From a checkpoint of a small transformer trained on Wikipedia.
Architecture: rotary positions, biases on query, key and value, untied embeddings, normalized queries and keys.
Each number is 200 + 40 x the weight over its row's rms, rounded and kept within 0 to 999. Layers, rows and columns count from 0. The size before them is the row's rms in percent of the matrix's.

# down: layer 4 MLP down (transposed), 2048x512, rms 0.0477, rows 220-272, columns 384-447
# up: layer 4 MLP up, 2048x512, rms 0.19, rows 221-272, columns 384-447
down220,107,203,158,224,187,173,184,235,230,174,202,257,206,215,213,214,165,223,217,177,253,235,211,147,197,222,283,244,211,248,131,213,194,151,180,214,197,177,160,227,204,242,217,230,208,231,234,193,218,220,222,230,224,162,143,160,159,255,245,200,100,173,242,183,250
up221,099,164,195,219,208,177,151,182,277,117,205,190,250,215,162,194,157,184,210,200,134,211,187,196,175,139,144,139,151,217,206,226,179,152,197,280,204,199,219,235,237,192,259,263,218,229,129,248,112,132,171,144,242,190,190,173,168,183,294,233,187,189,209,237,145
down221,099,229,211,177,222,226,38,203,240,173,123,176,173,183,211,200,174,117,184,206,205,195,221,137,258,159,187,177,152,218,158,228,168,234,136,183,221,221,235,189,269,92,205,171,284,205,189,181,185,232,171,214,269,211,217,225,195,224,173,188,227,263,211,212,250
up222,088,223,176,236,118,175,216,109,170,169,217,205,196,169,223,175,180,217,226,237,173,225,173,181,190,212,201,226,245,229,197,217,152,159,228,240,169,224,180,198,264,181,137,180,313,186,151,224,221,196,177,141,233,214,198,218,159,185,261,195,163,230,172,182,249
down222,094,152,254,162,168,171,234,273,218,151,174,207,124,271,213,222,180,236,122,163,204,201,191,215,100,122,181,264,236,185,206,201,198,238,175,215,160,211,131,149,238,223,254,230,180,211,212,176,203,217,242,248,234,192,211,227,248,206,215,230,237,205,153,235,222
up223,095,191,192,174,173,218,174,217,257,224,227,134,202,198,126,210,198,221,214,155,210,185,220,244,220,245,169,135,151,250,182,201,172,177,207,234,230,201,195,171,167,239,186,205,220,248,119,159,234,258,248,208,253,237,262,246,187,172,163,247,223,242,205,181,185
down223,098,226,202,221,216,246,177,200,207,176,170,155,260,189,266,191,193,204,180,201,138,244,151,172,305,189,204,131,223,249,209,143,218,251,242,213,165,233,220,321,220,216,228,159,82,259,177,249,225,217,219,213,212,207,153,188,173,239,190,224,192,175,225,205,241
up224,097,238,201,235,156,198,185,197,203,142,216,245,203,201,168,220,173,330,127,175,226,171,256,144,184,225,212,245,251,218,205,219,258,223,135,192,199,150,216,179,181,224,128,205,213,234,207,159,210,281,137,262,166,219,190,132,191,216,200,228,137,109,268,163,184
down224,097,141,188,219,160,152,190,254,217,212,174,214,122,168,228,179,233,134,195,243,137,278,214,221,238,146,154,232,137,196,248,177,141,182,209,202,215,188,280,305,146,149,248,207,264,166,202,129,207,187,126,191,229,212,207,228,163,171,260,108,238,212,161,261,226
up225,107,254,211,234,239,195,254,208,290,237,216,208,174,170,195,226,221,191,169,203,192,222,222,223,215,200,230,155,264,284,191,248,204,187,257,195,127,193,244,155,151,167,192,197,215,138,218,165,142,195,209,178,155,174,256,245,179,139,206,244,257,254,266,177,184
down225,103,232,140,166,216,198,166,212,201,214,136,204,212,164,235,224,187,183,231,161,229,280,190,164,183,126,198,239,195,222,187,210,229,100,186,201,204,186,228,136,171,139,212,160,165,186,211,216,144,214,185,263,180,184,271,213,187,182,251,208,189,249,214,199,208
up226,091,221,214,239,174,183,197,118,258,234,169,231,169,209,240,127,252,221,253,165,167,273,176,147,193,155,225,268,244,160,178,193,176,178,231,229,214,195,163,171,161,218,217,210,184,234,192,191,263,244,194,177,210,243,189,207,230,169,228,183,201,190,152,196,156
down226,091,196,240,330,215,190,230,253,220,180,180,252,229,228,188,235,105,205,202,218,233,205,212,270,230,218,248,199,277,233,227,198,171,233,216,184,237,158,261,137,263,195,170,269,202,196,267,180,206,212,268,218,226,160,193,190,197,183,180,172,231,200,199,282,240
up227,094,221,157,232,216,127,134,153,122,238,206,154,158,113,143,230,141,220,212,189,182,142,200,217,250,162,203,233,218,202,177,234,217,246,121,196,201,135,231,201,163,201,267,307,285,208,236,146,184,139,185,235,182,153,236,237,196,170,216,235,212,193,213,232,125
down227,092,185,151,167,210,213,272,130,210,174,168,226,232,192,221,234,207,183,215,175,221,272,213,278,179,216,133,156,159,174,210,206,184,212,203,179,247,193,173,226,202,198,222,216,179,214,282,194,266,222,100,278,226,262,218,151,187,203,262,255,173,165,223,214,210
up228,097,203,296,180,183,251,200,95,216,203,174,97,185,234,192,193,193,130,221,264,257,177,154,200,192,188,198,181,104,186,150,218,226,202,91,163,192,185,203,137,192,261,210,200,214,204,193,275,209,171,247,158,219,224,167,200,239,187,210,157,212,182,183,206,160
down228,096,228,208,254,211,174,120,180,184,202,139,225,235,218,222,185,185,179,245,193,224,102,277,179,186,206,287,291,234,188,169,144,269,170,171,171,138,173,230,214,213,250,232,143,238,255,208,233,179,227,182,138,221,133,204,165,219,228,224,204,175,161,166,238,243
up229,096,218,172,121,171,125,217,157,241,205,207,171,177,271,126,219,177,227,211,195,235,202,151,201,205,202,210,241,230,241,214,186,98,173,167,150,246,172,154,178,174,209,114,202,255,222,151,146,140,309,182,220,183,234,253,238,245,197,174,154,227,169,182,229,132
down229,096,197,203,227,173,190,199,213,180,207,169,180,230,224,166,214,195,185,162,223,165,193,244,218,158,252,199,227,273,265,186,133,174,249,237,108,142,214,189,198,254,199,214,209,186,136,251,227,215,185,127,182,173,187,180,233,126,206,211,159,173,218,258,130,177
up230,097,193,255,194,149,234,218,196,192,186,198,203,182,204,178,199,163,188,204,209,294,155,254,177,154,219,134,242,291,165,269,192,245,257,251,219,233,166,244,237,191,171,164,260,207,214,269,213,227,252,142,186,211,133,170,163,122,252,226,139,234,185,193,296,105
down230,104,220,208,180,125,235,150,190,211,209,279,240,167,223,237,281,169,206,219,170,230,162,178,191,214,255,246,180,265,263,235,167,161,237,157,171,140,192,187,207,267,182,178,114,256,170,169,202,148,164,267,247,173,197,177,224,226,134,178,188,209,219,217,196,220
up231,093,157,181,152,168,189,244,151,253,214,210,144,181,143,159,233,198,197,223,131,190,153,196,203,293,229,189,174,183,142,233,202,277,180,234,242,173,262,286,231,151,196,241,250,258,202,241,186,220,293,166,241,270,168,218,203,209,204,236,158,200,205,269,235,275
down231,090,237,244,224,144,252,247,164,160,214,212,225,198,136,237,215,213,123,96,140,219,205,235,174,156,134,187,202,180,196,181,194,202,217,184,167,177,167,66,237,187,212,191,192,213,258,136,96,231,192,229,170,195,285,206,227,270,141,186,180,171,174,205,166,177
up232,107,204,217,155,233,210,191,172,130,139,198,188,232,134,184,164,266,181,154,144,155,158,232,244,231,201,171,205,111,215,222,241,232,199,226,259,164,245,209,155,254,219,186,154,164,169,152,110,217,195,178,91,213,217,190,164,204,208,264,180,166,171,211,213,208
down232,100,211,198,191,212,104,225,250,273,226,179,173,244,272,172,197,177,160,201,208,254,202,172,195,208,194,142,240,192,111,190,174,212,300,219,202,252,238,246,177,213,194,193,272,127,203,216,239,243,176,153,249,182,155,172,176,136,168,161,139,188,259,149,205,195
up233,090,58,210,258,234,227,216,165,139,230,170,202,225,204,188,201,199,171,180,234,241,249,108,232,148,176,206,257,138,280,244,197,205,238,153,219,190,173,238,273,165,167,167,188,234,176,137,191,204,192,243,270,182,137,164,124,253,190,267,186,165,189,189,211,211
down233,094,228,174,196,155,255,194,179,181,209,130,267,204,262,218,200,151,174,215,288,139,209,159,177,180,221,198,204,144,171,208,189,191,143,178,143,248,231,136,193,282,165,133,207,208,201,242,178,145,174,171,197,222,177,240,161,220,183,181,252,230,218,202,202,241
up234,103,173,230,147,189,228,211,203,192,88,212,168,273,218,219,180,226,246,273,137,152,237,195,250,280,173,161,210,182,240,188,188,185,231,206,185,210,230,250,228,223,220,229,215,280,268,240,198,226,235,233,116,264,284,164,116,163,170,218,213,177,188,213,183,226
down234,113,202,241,218,258,228,240,239,249,181,164,215,189,125,151,203,175,180,204,286,163,155,207,146,113,163,227,188,186,312,174,175,152,296,169,198,185,101,179,256,142,189,167,194,197,205,144,220,222,204,231,193,186,215,230,249,200,254,162,169,135,107,212,179,274
up235,107,157,248,221,152,213,214,173,230,143,230,162,156,141,220,173,217,217,150,197,195,197,168,133,208,157,172,190,152,234,173,191,194,154,225,196,242,177,237,195,198,215,179,226,155,147,237,193,251,151,205,219,196,222,166,202,199,233,177,270,157,213,237,230,260
down235,106,234,229,227,139,161,174,134,190,273,170,152,208,200,164,197,218,238,242,190,266,231,205,230,243,185,239,232,210,183,189,179,225,165,151,178,147,193,156,236,206,197,150,246,223,170,115,214,200,184,217,174,187,218,189,151,125,245,182,156,267,201,177,244,125
up236,107,200,170,205,174,255,224,227,133,220,287,165,171,199,218,263,173,222,190,139,142,172,254,145,179,220,151,256,199,207,218,222,258,274,269,176,200,185,269,182,176,167,141,230,241,282,186,213,265,234,234,203,215,185,170,200,221,236,174,257,169,213,161,215,110
down236,102,178,219,197,170,137,166,199,197,196,175,180,255,164,216,144,235,218,227,199,186,199,197,234,171,254,228,218,266,180,183,205,171,254,212,158,203,147,226,173,196,151,224,191,247,243,139,263,165,300,207,218,209,198,180,174,262,270,207,268,278,235,198,144,212
up237,102,238,129,165,133,198,181,140,207,263,159,208,283,237,148,170,183,245,202,247,156,210,139,145,235,175,182,184,166,182,134,225,115,210,166,187,239,108,215,222,212,210,207,208,216,270,200,242,215,247,140,212,220,169,123,141,161,245,167,197,209,196,212,190,151
down237,098,226,137,166,215,208,143,249,242,166,139,207,191,190,216,179,208,191,202,218,131,130,177,194,175,241,255,185,184,219,314,243,202,162,175,190,106,215,207,225,196,177,176,177,140,138,196,225,232,187,233,163,249,184,212,263,208,97,238,179,159,283,153,204,221
up238,105,135,182,177,258,271,284,247,220,295,255,202,188,167,200,199,295,196,144,126,213,181,213,218,244,260,259,192,179,186,245,256,177,222,209,214,188,207,203,160,191,198,184,175,231,150,151,175,216,174,157,217,158,202,239,139,167,210,113,223,231,181,180,218,212
down238,099,218,155,198,201,249,177,215,240,221,227,227,246,214,143,201,203,187,165,192,152,276,175,186,238,142,206,161,189,232,206,287,146,212,273,211,155,182,196,205,198,193,199,268,118,202,146,197,205,191,195,241,169,265,202,160,192,170,261,170,201,187,194,155,210
up239,121,205,184,209,217,183,199,224,275,259,199,194,214,232,234,133,160,262,279,142,152,242,199,181,242,277,203,136,157,161,193,177,168,218,193,180,173,212,167,192,150,168,191,174,237,236,197,128,187,163,219,236,273,187,191,208,261,234,202,226,220,221,203,187,300
down239,116,215,242,263,232,220,175,240,236,200,168,202,231,162,239,163,185,157,206,134,208,254,212,215,201,234,230,213,213,138,197,187,192,186,174,168,172,227,124,247,156,216,226,223,161,189,172,188,198,223,188,269,188,312,173,206,166,269,216,214,216,145,118,180,196
up240,108,220,229,248,239,172,99,95,184,233,134,223,275,219,221,224,194,211,156,211,212,141,252,101,154,234,251,254,177,215,140,163,200,224,198,130,234,253,182,265,151,157,182,223,174,231,258,193,169,202,155,252,220,204,177,228,138,222,231,262,249,241,219,324,177
down240,100,174,171,166,175,93,231,222,193,170,166,266,203,244,178,145,217,183,158,161,179,294,206,112,240,177,181,159,247,219,189,195,233,204,274,198,197,280,112,219,123,158,122,264,235,215,152,239,190,144,197,250,212,246,180,219,142,214,246,181,194,193,223,262,214
up241,101,212,186,263,154,218,174,171,188,226,152,194,173,222,163,198,158,179,186,226,178,242,236,167,283,219,198,153,238,133,241,330,162,224,259,196,217,207,154,168,172,227,217,147,205,236,145,187,214,231,242,179,152,189,150,190,244,169,160,189,265,200,176,198,167
down241,098,241,194,148,159,207,257,204,161,221,224,141,271,205,170,155,203,184,251,155,192,245,156,142,220,279,190,208,217,280,194,223,250,248,120,254,176,78,245,225,135,214,166,267,151,214,211,230,153,208,241,215,247,264,182,194,143,225,229,296,167,215,285,247,179
up242,091,224,224,144,185,132,213,195,214,202,187,230,198,149,193,206,159,160,171,167,216,234,170,201,295,181,145,234,252,124,176,205,164,148,149,264,161,213,204,183,198,198,203,206,197,145,214,214,202,261,219,153,192,207,199,278,192,232,195,179,188,255,219,200,207
down242,090,241,248,201,238,307,131,212,159,240,212,97,176,226,235,179,239,198,162,203,163,227,221,177,154,185,168,155,235,245,165,241,199,152,225,124,253,222,246,206,170,141,186,241,226,170,193,209,196,214,151,175,218,255,256,155,211,221,96,175,191,148,199,259,175
up243,091,258,189,177,236,199,189,131,225,243,149,241,181,165,156,205,252,206,216,167,219,147,211,254,210,183,196,159,197,233,182,270,152,211,225,131,207,183,159,188,255,193,225,189,168,184,254,235,222,205,177,194,187,213,251,221,260,181,273,128,145,161,182,224,260
down243,089,182,217,208,201,188,177,150,225,141,186,247,189,170,143,221,166,179,251,229,197,197,245,147,171,245,208,111,222,142,178,204,232,204,185,221,147,215,221,151,147,255,223,174,205,170,233,247,211,200,253,169,206,222,177,183,201,167,232,143,195,262,198,206,215
up244,133,236,313,172,197,208,245,173,207,217,241,209,190,186,245,201,217,262,203,216,244,217,130,252,224,224,161,190,215,156,200,215,187,240,249,149,180,199,180,181,209,216,101,155,236,155,243,104,243,188,173,207,199,163,193,227,211,179,216,191,215,198,229,147,187
down244,109,249,184,255,153,251,206,187,225,185,181,202,229,241,180,226,276,223,211,286,151,225,192,207,226,270,273,204,186,273,283,194,173,236,193,98,249,169,230,181,217,191,182,146,200,239,194,182,188,226,250,172,229,180,180,212,169,232,263,286,215,245,263,124,196
up245,098,170,244,210,228,207,208,232,179,164,136,269,206,83,145,189,208,253,150,305,248,140,211,147,187,264,123,178,159,176,172,205,181,286,220,131,205,184,130,265,206,228,334,190,235,182,151,231,190,226,133,178,223,194,151,175,140,158,198,278,195,150,201,194,208
down245,098,218,196,231,205,179,160,189,234,194,248,189,242,192,243,160,208,210,220,235,174,180,208,243,170,234,245,179,151,198,214,232,265,259,166,138,156,226,261,239,207,292,239,248,190,233,217,195,218,205,261,159,207,171,216,256,216,208,200,171,216,162,236,150,269
up246,100,274,212,252,195,262,125,180,210,259,180,156,196,251,194,254,196,121,265,164,145,185,152,206,192,188,176,165,203,169,228,243,277,179,239,199,194,209,249,200,243,235,146,233,168,258,214,190,171,139,181,211,161,208,163,264,185,199,226,201,163,176,208,205,232
down246,102,232,170,272,177,116,223,271,219,226,213,203,233,144,119,143,162,195,236,182,224,230,205,191,141,162,202,218,220,210,182,147,194,142,189,174,218,206,241,241,214,200,230,106,188,127,177,238,241,154,183,252,175,176,171,235,216,152,181,268,125,260,216,208,237
up247,114,163,186,242,185,215,279,212,189,201,185,153,157,94,212,178,211,240,189,194,140,130,190,212,211,228,209,258,130,240,221,179,219,226,248,203,216,197,171,147,189,155,74,200,194,159,283,230,171,221,161,214,194,203,167,251,211,210,189,200,154,179,160,202,191
down247,097,211,182,184,241,268,262,209,174,230,145,183,215,243,280,207,207,256,236,178,200,182,263,196,237,244,223,237,188,198,190,178,217,240,188,220,146,187,165,194,112,133,136,209,159,177,205,200,212,177,217,257,209,198,226,192,246,244,181,163,182,275,230,212,133
up248,120,213,218,161,211,212,160,264,171,206,161,213,235,108,233,130,182,136,266,145,270,210,222,201,203,201,239,181,183,186,180,226,189,261,157,188,138,243,150,135,201,213,168,112,153,170,176,221,133,155,159,225,288,257,162,240,195,204,201,224,230,254,202,170,178
down248,124,229,144,178,249,236,202,189,194,126,203,200,191,232,195,161,234,189,186,136,244,182,137,199,156,168,250,232,241,157,174,203,209,199,163,169,81,219,178,183,182,201,191,177,242,240,216,301,220,163,223,213,189,305,141,207,174,164,258,249,195,227,221,229,166
up249,105,220,170,299,245,150,153,215,183,154,202,213,183,240,165,145,237,197,183,144,241,219,175,165,114,176,186,274,312,219,179,185,189,166,210,152,266,243,155,203,214,205,176,142,159,175,215,196,178,181,247,234,221,147,234,243,209,115,195,178,164,151,298,269,247
down249,108,184,241,182,213,218,194,118,203,172,176,225,192,234,139,227,259,163,176,203,301,243,175,222,236,203,184,192,175,206,125,187,273,194,163,202,206,269,191,231,220,138,180,168,149,162,234,193,123,164,213,167,205,138,199,98,195,174,219,216,211,232,211,210,267
up250,099,211,249,259,193,165,124,241,185,273,153,201,162,291,148,264,182,186,165,143,215,178,132,241,203,206,223,157,187,193,240,168,174,185,224,265,138,196,228,215,209,230,160,248,204,226,264,190,171,205,209,202,203,198,124,143,248,193,208,182,106,190,175,176,215
down250,099,220,238,247,271,152,188,277,251,91,212,209,158,184,209,117,233,75,183,257,137,265,270,205,234,183,210,147,228,191,194,229,239,103,114,192,208,246,259,213,183,107,220,200,203,239,157,203,169,147,123,230,140,96,170,199,254,244,229,181,190,230,169,239,172
up251,097,206,264,208,129,214,236,202,212,151,281,135,226,215,215,180,142,300,271,257,229,215,259,186,254,220,179,199,245,235,239,247,193,269,199,266,237,154,214,216,142,202,173,204,134,251,168,211,226,173,162,150,238,232,202,282,232,178,185,259,160,115,174,248,253
down251,099,200,254,185,188,160,199,107,186,234,170,227,169,260,207,208,209,211,198,193,215,231,227,296,188,220,187,130,234,229,211,222,221,196,212,190,174,210,161,223,241,267,160,260,168,141,146,169,179,210,279,241,201,165,172,201,280,211,209,297,238,227,174,205,174
up252,104,173,212,200,224,212,241,203,249,215,204,160,196,184,164,154,176,205,230,217,196,184,185,107,125,247,221,140,284,206,245,189,268,205,230,217,142,195,204,204,198,192,230,167,236,241,228,126,193,172,246,202,233,181,230,190,187,213,211,201,186,256,189,168,181
down252,097,176,254,211,200,176,161,213,200,206,223,140,220,175,265,162,148,184,259,275,222,194,224,218,156,194,169,252,249,203,126,176,213,136,189,236,289,181,181,168,162,207,196,220,180,174,236,241,184,186,247,166,177,210,163,156,151,221,108,147,181,152,203,122,197
up253,081,197,206,221,194,143,171,191,168,241,205,226,163,180,174,177,143,175,161,166,227,197,218,150,245,147,174,193,180,176,266,219,138,184,188,179,194,169,206,166,213,112,178,287,258,220,227,222,224,189,165,156,115,189,178,161,170,238,240,136,186,129,186,149,194
down253,084,195,163,231,208,202,220,216,182,123,243,264,195,152,138,195,275,220,162,212,159,167,234,259,211,226,332,282,262,249,100,219,284,199,240,182,185,225,132,278,166,199,161,216,200,271,167,225,224,277,203,199,218,187,253,242,221,167,219,218,166,212,194,241,144
up254,119,196,192,163,210,263,181,184,161,211,212,235,224,182,249,216,231,225,180,188,231,229,141,235,154,221,168,163,194,283,207,252,244,163,139,203,220,154,210,153,196,151,256,205,188,176,238,220,222,219,163,207,221,232,250,247,201,169,144,230,171,141,173,133,243
down254,114,229,148,236,245,201,207,236,153,176,228,153,195,197,194,204,123,162,187,125,194,212,132,170,195,248,138,201,148,216,202,206,258,167,104,105,131,114,259,234,151,138,177,200,194,267,204,162,225,177,199,209,157,167,157,203,219,204,192,235,171,219,181,271,200
up255,100,171,242,171,194,180,228,253,219,222,147,199,163,243,251,173,236,170,201,121,209,220,178,212,244,277,183,175,158,171,225,208,233,206,218,141,242,197,186,151,253,245,218,257,173,235,233,236,205,225,220,179,228,184,280,175,113,239,160,216,204,247,154,186,176
down255,096,171,239,198,223,248,231,182,207,215,244,201,164,262,213,191,171,216,190,246,216,197,205,160,157,236,226,233,252,145,149,213,221,172,152,159,177,187,240,306,158,217,262,172,203,198,154,190,285,171,182,164,232,268,97,188,282,268,169,196,174,211,177,163,220
up256,085,206,147,246,242,175,144,192,247,358,154,228,208,210,150,179,137,154,225,207,188,199,207,307,190,148,211,182,163,218,197,173,180,231,178,164,225,213,196,176,187,204,214,167,239,201,181,216,205,231,133,173,175,191,249,275,185,266,128,234,131,140,196,249,179
down256,089,168,186,235,194,179,186,247,169,148,240,256,147,193,230,215,252,182,181,178,194,171,160,163,223,235,196,221,253,157,230,253,209,226,256,154,144,180,209,267,213,227,166,213,224,257,207,119,158,119,241,235,234,208,226,194,226,185,209,154,183,232,231,216,180
up257,099,208,144,192,213,225,223,228,262,215,285,139,256,212,166,191,256,234,205,218,141,147,243,205,205,210,193,245,199,230,254,219,157,119,168,213,217,211,241,278,223,231,215,197,134,137,177,280,267,181,182,182,235,182,191,190,214,192,158,228,176,163,192,177,174
down257,101,228,99,234,232,116,215,168,216,159,205,163,210,209,161,165,182,204,228,277,193,205,239,190,192,170,178,232,211,169,193,211,144,182,293,178,144,205,122,238,263,218,184,138,186,114,265,270,285,204,195,183,212,173,139,193,204,189,176,237,218,254,224,179,183
up258,098,139,210,278,152,186,205,166,196,227,178,108,99,192,207,274,239,235,201,143,312,261,261,160,239,186,189,244,173,184,190,182,188,244,208,268,259,160,130,207,183,206,163,232,205,129,225,246,149,224,221,136,219,219,212,193,112,160,241,208,163,250,176,223,244
down258,100,140,109,159,220,181,179,287,167,176,203,163,132,116,167,279,165,249,174,194,193,213,159,224,232,172,230,234,224,189,190,239,246,266,180,230,178,157,180,207,135,181,185,216,170,167,239,133,143,202,247,217,140,227,226,246,290,224,231,180,153,168,145,177,164
up259,104,284,277,115,260,210,216,218,168,212,179,154,188,165,159,132,201,175,274,253,246,199,182,135,182,223,187,130,209,229,171,169,181,225,176,176,196,209,157,195,200,208,237,172,162,214,217,229,204,254,158,221,250,147,156,162,204,244,213,194,154,219,206,216,163
down259,103,252,181,108,274,174,180,250,227,157,124,192,199,226,173,204,166,173,201,188,241,255,260,144,180,153,202,179,175,217,228,180,109,212,127,189,182,178,236,134,232,271,177,249,256,214,163,174,266,167,218,206,188,198,187,151,227,228,157,163,192,188,191,208,207
up260,098,218,202,228,156,179,197,209,125,184,239,187,211,130,213,203,224,217,171,186,267,146,125,162,215,215,246,148,193,220,213,203,193,223,273,217,169,245,206,274,267,206,204,180,140,207,171,184,228,210,224,192,163,170,243,217,199,169,257,245,182,239,300,185,260
down260,093,236,213,224,222,181,206,232,193,163,133,154,206,134,238,210,162,269,194,205,168,176,284,200,174,279,151,168,184,258,197,161,162,290,177,199,192,237,175,225,250,205,187,280,323,177,116,119,62,211,231,183,199,163,160,190,202,253,215,166,145,168,210,204,186
up261,102,205,203,106,226,225,105,132,192,131,144,163,206,188,232,249,92,207,217,185,244,203,170,208,258,130,202,233,239,251,144,188,153,154,250,229,249,208,225,225,171,208,132,288,220,234,204,182,265,173,135,200,189,251,161,219,156,203,245,235,261,140,209,213,230
down261,103,222,245,186,153,181,155,216,162,163,190,200,186,181,157,116,216,229,172,273,202,169,233,247,205,138,131,204,225,236,165,173,244,198,201,154,142,243,184,248,212,225,270,267,170,177,238,144,254,200,248,237,207,177,160,127,281,214,248,201,214,312,209,200,281
up262,090,277,201,137,216,199,201,234,198,248,169,243,228,224,168,225,192,270,169,183,252,218,198,139,237,90,215,248,221,207,280,171,129,177,283,243,150,183,249,181,167,168,194,232,242,144,233,89,206,183,223,138,192,189,228,203,232,100,192,193,263,303,228,251,175
down262,090,151,191,150,225,244,197,194,185,168,162,204,235,233,200,190,262,184,145,179,197,165,205,155,170,194,246,195,140,205,184,283,216,256,147,251,234,202,179,220,225,155,214,214,191,177,187,228,179,201,216,170,180,160,213,138,174,219,208,199,200,157,121,193,197
up263,097,255,243,156,204,157,169,133,216,203,246,273,244,263,263,176,153,142,308,268,164,211,206,221,192,183,211,217,272,202,180,140,237,127,199,160,217,131,129,160,197,208,244,123,105,249,216,172,155,161,239,136,262,106,212,218,190,202,261,225,260,252,198,135,224
down263,094,184,115,233,176,167,168,217,268,146,254,193,190,181,219,196,172,234,224,215,214,184,267,165,226,203,246,161,88,188,213,208,157,232,201,136,238,88,221,223,134,167,183,175,218,171,256,307,217,145,98,218,182,118,173,205,237,193,146,196,187,259,172,266,221
up264,093,215,253,227,241,200,189,111,184,218,185,94,267,258,205,170,176,216,167,220,137,156,239,246,164,254,171,239,134,210,134,299,207,130,192,272,212,131,264,190,207,170,225,188,199,223,167,193,168,247,184,181,208,216,170,202,190,274,195,160,243,206,171,218,185
down264,095,232,200,204,199,130,164,200,103,210,161,170,126,193,251,196,117,208,169,199,232,245,154,172,143,234,217,167,193,228,239,229,261,172,107,146,227,161,203,214,194,185,211,148,168,208,201,178,200,185,195,195,242,163,199,184,238,241,280,208,206,120,138,200,159
up265,100,220,265,195,240,157,230,213,245,238,152,213,171,140,205,172,242,242,276,201,229,180,145,241,170,227,141,144,183,220,167,248,183,163,209,174,154,229,229,175,225,200,240,256,179,167,231,158,285,198,222,213,209,223,209,219,275,217,276,187,149,179,155,238,165
down265,095,208,223,191,169,231,143,203,231,151,283,243,200,185,183,229,236,196,187,185,225,191,182,206,230,212,195,180,242,234,204,177,231,216,224,201,177,110,225,309,137,166,219,260,209,142,200,265,208,176,199,198,216,170,178,190,204,219,209,166,174,269,192,172,262
up266,096,131,159,223,169,242,232,192,209,149,125,226,247,271,242,262,142,272,241,190,226,218,215,204,176,212,243,202,181,219,177,231,167,201,83,204,164,267,201,161,166,314,211,227,182,192,217,197,126,125,197,241,238,255,206,279,208,183,217,207,95,139,286,239,187
down266,103,201,206,174,120,301,203,135,255,246,233,222,184,251,214,236,257,130,204,192,168,243,245,216,156,201,218,246,219,197,211,200,214,209,225,216,170,129,220,213,212,157,278,163,178,186,229,141,149,227,168,159,206,225,214,260,181,238,124,181,237,218,192,164,200
up267,102,237,221,173,169,246,168,174,128,217,186,206,235,225,203,238,200,280,262,130,201,143,128,223,151,223,185,228,277,168,170,171,186,243,124,203,223,164,167,277,232,202,195,207,180,215,237,166,115,127,208,175,200,158,212,202,266,113,233,224,209,221,263,253,158
down267,111,164,223,119,194,230,119,215,193,200,162,153,262,158,165,228,265,185,230,188,203,206,132,240,216,170,198,281,212,202,215,168,254,238,222,192,208,223,222,219,174,190,204,157,195,246,171,195,190,166,116,92,256,132,203,235,262,255,234,213,212,208,239,166,199
up268,107,253,238,201,167,234,176,139,225,199,181,235,223,193,109,173,233,255,210,192,131,250,196,199,178,157,199,200,161,268,189,233,161,136,271,221,215,174,160,222,161,191,209,189,236,205,166,208,198,154,207,216,164,164,158,131,246,227,153,183,159,191,146,194,206
down268,105,205,170,169,167,201,217,221,199,179,210,235,224,203,272,198,187,230,194,256,191,136,259,179,184,159,203,83,225,129,234,240,248,209,224,197,230,174,188,243,216,109,290,253,212,212,155,216,242,246,284,203,212,179,263,94,169,143,114,198,248,235,146,194,211
up269,097,164,211,192,240,186,192,210,174,199,210,177,162,200,243,237,228,202,183,155,274,267,204,157,200,169,256,188,244,168,176,206,182,239,216,223,162,284,177,175,247,234,163,194,181,252,274,183,200,146,195,124,205,235,257,262,171,215,262,131,217,127,232,241,193
down269,102,138,189,246,263,102,234,180,225,228,171,132,227,227,150,217,259,146,130,210,196,178,244,136,198,215,274,261,180,130,163,212,169,170,191,175,332,199,217,123,255,171,204,196,208,141,171,213,194,209,194,184,180,234,248,224,203,167,141,162,165,131,132,210,180
up270,097,190,119,286,233,175,218,227,215,245,268,166,118,204,220,178,201,202,175,178,219,228,210,231,184,229,152,266,203,175,150,167,240,147,137,223,187,179,220,135,229,225,206,230,216,134,209,187,153,236,194,160,164,243,204,263,241,175,146,199,240,201,151,196,188
down270,095,214,230,192,154,161,123,212,154,202,198,183,223,185,288,117,263,208,127,219,152,223,231,183,174,209,162,190,216,216,238,117,201,191,275,233,121,185,199,191,259,195,154,128,203,236,194,237,206,231,160,227,258,192,207,242,173,210,203,218,195,245,224,176,188
up271,089,159,147,207,214,162,180,181,193,231,89,146,213,218,241,194,252,285,203,182,273,214,200,193,261,153,236,270,178,179,205,179,213,224,240,249,199,249,237,125,272,205,203,285,216,149,251,128,214,152,278,238,171,206,235,178,183,198,249,184,228,149,238,230,156
down271,092,173,212,188,204,192,209,225,238,214,227,211,155,179,184,95,236,202,177,234,213,233,264,264,218,211,199,189,189,147,186,136,118,285,155,224,152,212,170,195,197,188,147,142,140,227,246,280,161,298,232,185,171,142,204,192,179,191,235,217,137,189,284,232,222
up272,111,177,169,248,269,237,160,179,175,160,148,209,194,213,202,145,228,268,222,239,186,152,212,222,195,214,181,206,205,147,217,148,142,253,207,259,285,194,205,186,211,294,123,210,188,165,141,217,177,191,149,181,240,215,185,191,249,140,185,153,185,217,173,174,281
down272,111,222,144,234,255,228,175,176,187,166,148,139,224,136,239,104,183,242,225,261,254,244,237,211,207,151,196,222,210,175,179,214,165,279,176,172,285,196,174,198,247,158,157,190,204,261,227,145,181,235,255,268,188,170,154,233,187,196,218,189,197,188,189,279,242